Weights of a small transformer language model.
Architecture: RMSNorm before each block, rotary positions, biases on query, key and value, embeddings untied during training, normalized queries and keys, local attention windows, a smear gate, learned residual scales, capped logits.
Training: a variant of Muon for these matrices, 1443M tokens, 11010 steps.
Each number is 500 + 40 x the weight over its row's rms, rounded and kept within 0 to 999. Layers, rows and columns count from 0. Numbers have three digits each. The size before them is the row's rms in percent of the matrix's.

# layer 7 attention output, 768x768, rms 0.174, rows 323-422, columns 320-383
097:548517524572490441475517489539509558487516472470478508506513516493491540488548441464429544566479454531522524474463473514520477445434490594468516457525576526498494462552566497521439472481429522
098:504480489567520499524488516465494496533457472555453535477415480498469507530501449558467547559441473516457452522453483486457479434461497488464572492472462525439494504505481414391526531545539542
094:553416527492459358517578431462452510346487408461505484589469565552481564525533510419484492563469530496433554529545537539507608467565498455530493522461499593456499495501491533471503529499565505
100:501415556433537467507457493478447521503514547545515490591520490525508490554570502476517458493458487482586573525523544410533529453483489517488493488461464536566455500455476446468569589474437468
097:503473441622462510474514508492475520478443457510553492463477498589541497444584517599514480501497427519432532511546498475475568420471502486521414512505498523516474412456585446467475455427471393
100:533411502459393526417428515525451540509540560498506547522491480371525447474547482474511555496443509554554543517495560514455509590486499533440540504508530496457504458404575515592563640517448460
101:540444552471539584501540462413466531519552533461545533517477483435507429499649565497479498459586440484595458493574595469469389499573440521521490451488463554500516513491513441563455493433441517
099:484486494522516397462533471452486497546497457549436568570577490507479542479505485489532545443463497564510413547459503511541498596472449530496519487495519414525570514532596540541535451464490461
100:618483554497530494575630496474554484624435469471468451503456555590417470405615492557520442511513495522409540406496522500459478549449505520544546498474539448522552411588530461431476588450567553
103:495477511509426533480488445605467552442490469392591564531558505506512479444525476453493466558520468445550463438503472480477414505483495496453487563513547501469531565470532475596511497526521472
096:460518423498485519498509486530500554497538453558455481559532575558510534528482540508504503498517468488544408476507468569493529486491463485439598403493419431574491483515504548488494503480500502
098:509531516592382487514480509520537517448537539487468492518461368502490401528533382545429497596488525452428485548412461501523499466516519479442541467481554525582529538571474472461489505460530492
099:510561618451512492557518553508423494497482529566497523483476605415488413470460438491489533419587438506450473571460500497465503484597450497484484522425537566449590592599517491467568481451474541
100:467517470465523488448481399429416499524475460434503522529470439516525412515530482554551493447577433459545456505488518554519523484479414477473515514524455541497525464526506499504513537490542518
099:486436444488483530512514477515478512430493477454454481424497466501624538539479548463487563495537495447470597457476486519529449512478501546566500516522526417485508478495546493585517511513549497
096:404501405473453566442470502433507512447513481516534569508511461450511555528487485490522405410509409520531553468534585519441528540516523443469487426581512527454449529516530447575513456521463527
094:533455507514508570472430478569488557556503494536471493521490506538488545482561526511511500577571458492438523496485425546533464550460485500459505507508402528489437510509483502444563484448509557
099:470511495433524528547468503536529490516455485525460519488494453440525449450443474500469433443528524513485559421491496475544588486467490427484496513563515494534438444493552581448502490525479531
099:459571463492567465523530414545463545519432496477473460469528539538519500529485533567486535592536540483527465517514450558508563536495538467482465503519488537524475524490490530484499513557499515
098:460518456497558490522565486574567503440426459479597443489418500510564444477435437579528565556508485527472434512491508521530525486507480495452627470593549476521475514559562464572528478426552479
102:475484515462502465452460483464458539493570519561467373520441451568502546530446498521568518491513415525516535615485526414508566541532424469527415467528457460570444448494489473526511542461444518
099:495527492424507504466442521458469527506464495498494486528513523451520462465520488590458482635480512488422485463431476441470383555513509489470535553507542554531492498521540545468474506447564508
096:505401415489480530524447495508473426526438481511433388430514542516602491471464487486442510464525646513461497542527512477411473481489559447478501575473432495521499494472497514456521464499524453
099:464505554457554493509594464464446462521456482548396548492560556542487544542471502505443479511478475419410458424504484511509562416553436478500521491472639546495496456522439479541462429499489470
104:555519439468508522550559455497529473498487408488482493497519475534584513512488473602503458500448460586505448531507463490509458470516577508440505529544546570537465492477536556468528518518454453
102:531382456567417533513481519434518443500504610534454515467531548567520532455469493454479629464455543488476525462529514536562478467454485554477575566503512553573472492431436455487502462564446493
103:525493506460489510466515458439491414467495486531513509527508537487521505546528445468454563494440504482530546482430531492585573498469521442559532551498483552474542498482494553517543483477504483
094:491507464503550463445500468481486461515442529514512541394488479481489565545483551527574529460523550462419556510490530520502653513492532562436488557433516530558515530452445524531451441499500512
099:425544497493560546468539469506493520535476515485483483489450493602491472408533486541485503493466543512526481507585474492502491485588513559546444561632564594546396531514514450496519510437528584
102:512522565544569506502428499476470478568514474557498526424426522537477517501504597543481510493526508492549440518495437480539469424454564440449472478449458604510514566515526477488492454538564581
103:580503493469592469447473435440457528461522512522532495526527470545463517497499452522498435512478521517529437498552511569515527474580496514502464482465488513522497468468487500628427533469484517
100:441574557471472549461543495567500585505503508477530606490478497558467529472499471472544570489471537472505506489434445545463567486495505541500519537442516470503521455555550429418446524517444486
098:451546420473504512485482539479460465491615466522570566448492490519537577513558521523460441485564574516513492508549571452437493492500513480434440523508442571549561567523494513508483444601504480
105:533537537526512475458520472459536534447474539513476452450527545490538487509462520478452520492537512514556498509520593581536448549478453559545468514489488407465484503462475407531485477464459573
106:538479599526497492487499468574486445478553443584548531515490514562542482495465456603475473526538476417510547521460530484507500482505437456509553477466481529582546486476491459552471535462516444
098:447420493425482561510507511514528534491397476536489571514562479510526525553482472468493518478487559519533565478469518571499507442517557484467584489495572492514493491475519475461513541525413496
099:488534594358547456488559489509424531536550467481459477557485453484511411482432465499499479542491466552537502511438519459545529456591415529500497496468419464534488561532497464470540522431555487
098:532459469535451487574501531547461535548424532616523467391418555549509533477440434620452482461509489454442502498503429475478516523563467539489576479474533543461489508465478495465548497430520442
103:636436568471428510598515485595457468530480497496483450457452575577531510465500560496486444509475517581563549494513549502403506489538501539533417456473545553454527492513476433381471498424587468
101:462506485560514506499476616458444474529571403532493532373576573471521516527538511449447554519456504509495459551432497511556524527512409587474543448478485610539489432459489470514509450533481569
102:465422490458402516448502512527503491445465499529504563551576571519544500486470486466462497526473512520469603535494473555553527476518494497457488493541461454475438502442489570503462518482482561
093:463604546567478503499405444481576569463465545518496452610461482517507530524524414461452442545478436531534540457554403464437468523534546507558477446460537461439533476447474451509439592469482544
099:386575469501425452471440562494511452546493520482492472500505473466448425441529489424509503468561482481490434420461432455511411553528456479508482469556505459568486569498488551524489528423500578
098:546420473519545533558437469534471519543552526559498527461509453515522568590504487475510451465477589472470470508516444495513480513488466515415443494472500452535494504463548442486414486533549449
101:490540485585406513479491426513488508481543437499496495561556493473480556488532617521450523463513462520541491585508487515540515482456473494452461469494462476480453599501466446563493467477556573
103:547518477524484456430492553547613479527490458527485406446525525547479508391463477520507556545406451457494521572587537493526512563456617430440557501522511458450466562478589506499521535521466460
095:527484473488541384545531506519444494489477440525545512492546562439437513520451476519505445492511511507522502506502520519491526495546489568564490573456450505459463530505524496493521561521458537
101:523450504539508529571498503511429551532436509503503480449443586463485456414502602504451568491544415430499504453511503447510493541598494480503470409477523473468489476480423447433550506510518569
103:441495527555484495473416530563459516467556527494557478519479419489516454477549465569539453579482494555522530453568472499510521559519527519469481530453476587451438510512493520524522547443462494
105:476548488515443501527512524566449561465487476446549503534574476489495469563498497523484505547522475495544479522464510558477505503550503510533517444514543478556466489524513476493478550460557518
101:501487503508429457511485505475505474561554486495522571494442433584472398471522446489542491479532473501456477472491495501534423550465467477483533422481472458574477433467541478453527484523579500
095:458568634571457510550485489412434561534546450526503503439484497481408492448460565549445462482444436601446482519491419516499464489440530574556537448412474573512571538597536470461587457467560489
099:533461476466525507518489505589535456433482468382553567471514555557485402497491503492453497483434452513634513525467573420504440476561515484575504466595523516501437506593545541504460624528549553
095:547461500480456482532508539489491430508588499496471515515415480524498491471546490479510523514392472568498578568522509510519579508516511506476422488437492485405514495566494487494536520558504514
105:480482467520478478523516503519507431493532472442537555488558547467486588445438508526433527465543549524483504509469480492451424494548548528537486503499531469526553432453504543525567509560462567
107:515501546528438607508454459421496510574517531438413485519559513540509543425460473480510515523456569457566443507474544524510474546545580513502515488454480591501553472538570515456486405548423490
103:455541473508480476521502509565463556496480517525523456564513528440474594547504488431479541480522575532433512589454471513475488509478551465469409595475524522469500512500531518513471434544583498
100:481465511429470478557484535491464463544508544504521460460530484472531453496420490469558493537539434477549483572507526481499487461540487456529437539493467472487542504543449504494514531493505610
102:499531526495514524483498503561549574517542464484500480432446585513436440462429448508445479500473465526542458448462490489510573499560477478563595418480535565511462481520505484488468454544567554
098:501502531533481406550527476487454522543479469502500502465556486440489412539466511489414448527533493474421479512567427547480524484527467505521478511472494431529527393484475507477549538481494458
106:477506518558455507494559492523544425446463455449522491574433508542501464517577479518464528506455526534431504505501475548504560541515474420440498534456549499549503589512468519541539511513460585
103:471483472535421460488487421487524553488491536460494463456511464471547494579500515532432467467458475482561523521479514487496510418480534525505467513485473510523498512518552484533449550443512436
099:452451463504520457448494419518525524454532424573489509579618410471537489569572527511495470400447432491494470508536527518495528515484462557549509453547435513548489433583549490548524546486511452
095:410466493576473497506485516517472439525461465457493472518481430442556530433498539538513563587521467437529510467602533535475517526450466406521562458510508545516452487494583436586537535456415549
096:557578466521470432507476503505480469516498490574535462494537493496476459516420487506406508521506481513435519547457410454516475521491486540636447506490583482444529525495473459529621442479544509
100:498443556505495507524450570484475543511544460565503481487424454537481517507477499493482529430515526430474538482469419538449502499476566484449508517480604569572540486476488456556519499530530536
107:519467513461440474499527468540517519470476479450564532529479520522545433533503485516544503482439512468447531477514446464513510531501390530557471475557564450487487487445470512512514416481520470
099:614475562670525564545524566550496564554544540407407491445510498482454478509468547498554548422558483484451563512468421496523449470461498541607482432480461502588519455568486436474554461507535509
098:444454518464487532433481487465571489488516469577516544520477492483534493459431491486450479496452418607438416392521537553543563474500549526474432532526379477479461460489538465473513565530452487
089:503487552483475487457432528527495472605434501547528467479556468432459489541582546519485444467476433521532504404570421490540489490454422524590546517554573585534522512501512571427492473553419565
100:590460462473486567415548521522487511529428510568524621431504546529463535502492548535443534486447463540463444510496518446517549512458382532569487555514517532528401493518496523463500447433464555
098:507517462408501451502535490499500508455474463468545449494486525518590473525588524462510520617511543466441437457457516483504558465514455558516497509589506429480506504439499493545495525441536646
101:481441476505501499500486553502497548501458476545488449531411512508443499486477510522486472391396489478485453552556474523541571499481491483572453566491473529527514498516425521442471647486484516
097:507496450421590521500487452487477533477500409498507506490551502545492512479524437465538430510469536526398445499497475491497545481485480507500478548589381446495460506443439644465532525479517491
102:562509512576441535637436464517469491532477481557508514464491512544511503561486452517433458446526471532538491440538410512517457522479502479550437516507481547515470599500515523595524483522543473
096:534442522475457440519518473511502505563561551443429482449471429455423517543513421559540474530493486407527511584500474506461482470491495521539461432504449480477514495502480514419554513492528546
098:482473531563562536420526525490467552324512528513575503478501494527438507498427455543446422533523421406519484527506461560462440592460579456615552424426603604483476515459458457534534581514463565
106:526472498468524480521463461428508451501496567456412476438492344532510561483449492569490578571430476514499464454487504553521572436492441468389572519549463463521457487549499510508565520548527435
101:505522476566520465542445462545429510531471427493450468462456609498505479489523464535533512592580502532470533537506532480449521457460500437524512566462511477467528486492459564504545507532490544
104:540436585514557464579477510525470571604527511465536431504457592495522542444510437542505511522510557508567530501515521589484430535566491472518419534531494507553523473555503470548511463513458442
099:502471560505468579493449483457512524461492472549490483572594435414515495514479507520463473519469541437544530584440473522493446513470459413533527497471525429471521520541476523468478475547559482
102:495510516478485616475473490496532482485514474594511480512486424543544414493449502532536445474423459487617506457531510514539538470435521541517571498474458492501449485543588470455486529493443340
100:501537485493501439392522495477500495523453479444519520556551420484487481552507501473488471505504532486509530549444439501607450537498549474480458496539425484448473532474542472504479522507503513
101:524484528460528490460459480571479533516534472450424565450499477535454524438477486464523484589502537450464502516457518480455505448513491566536516537474584533439449548511512465506483470457518509
096:432573525543487424504465493480400543412556460459488577504516447458532443447420396431474500502407469620450518509460513508504504510557491441605464451488519498478469519497443438395551519494497510
097:438432446457597574413475449569508565440482475478543438474528508603498441413486427456507508488526502510597505493546536440470591492562503480629556541416477578559345506394527501548475390503473456
104:509509478412512388518503539372548493532527470610482497463482448476442446408474529530495475545510440397401492534561542510540452453420446485522485442453442487562453505552421542415527591500614514
103:536531463456517515444551501490501525478497551552527485439498474513451420562505459475520511526525468485475403491564462577525518450514452490507493522541472558449452546519495625438517528579459429
105:497487467563560530512517463550443470406531519529486467478540567453536452501457502546551493520447482485414458556503512442531506456426519506485486529537525428440554498513481592482455494536527489
102:454501539573488429505544465520464541483458472507559465520518514478556396458566430435460562480606529484529491460424510583511427529508480528481502554454513439410492577534518424488447497516486501
097:519411469523468462532512494499606471382537512482523540526542443577460585529583459542561483515465528507542513515504452487483532510497550462471557459573541566544547486520621535494536499469516481
098:498526569554396519477530501487567552441527422500493448495546486448530504561530464457423497531433480503448521506426439558433466562502597518385402558450496480432554451451463533418497505522594542
101:522510536439435465574578528515485564516530529513430550417517546510516441461522500516521503540565447453495522471486515557498500461579570527441563483451536476603423527441547462492473455437608555
097:485515495449514515530442486459517493514489435523551511456557535525540505510634508511561460467421547495478473461498534553514584590469472537456499470546527542526475506475468490473498527459487545
099:478444495488474443526450551404463461551530523520481511455517371399442470481560523495530560466544479436459452513521438579535542429438464508396477521527474443583539553508482483540477472544547531
099:443453480545596512534512515481602403483522468523495601522578454557546506474449545456561517561523519572523542497521532503577484566395514499570498454492468543498511487532531520588531476603440468
100:510441534434500586544529576527545468499542495523563468473464489535434516402534532584466493479490475500566425400519460489456542465529460465542497446559527533536466543601462477454491475483475476
098:573487583467488466524508480541492486505522503476540495428543506500512541447502446506517488534588498507404554595505511612538474521485517438464532559467571519525499453481525460484393511549496597
101:476521536587503482500421578521493483469492472444534500495581565533506622490511425501465515472534619487529524448458455517433491524583520528504533571532573448489512504540480463532498506507449392
097:511472517523424513529606478499528542590521517490429553512504457520530589492482536459497594480507462507512556493546526474466567511502499522506478423493574502519512486537492486436514417525508397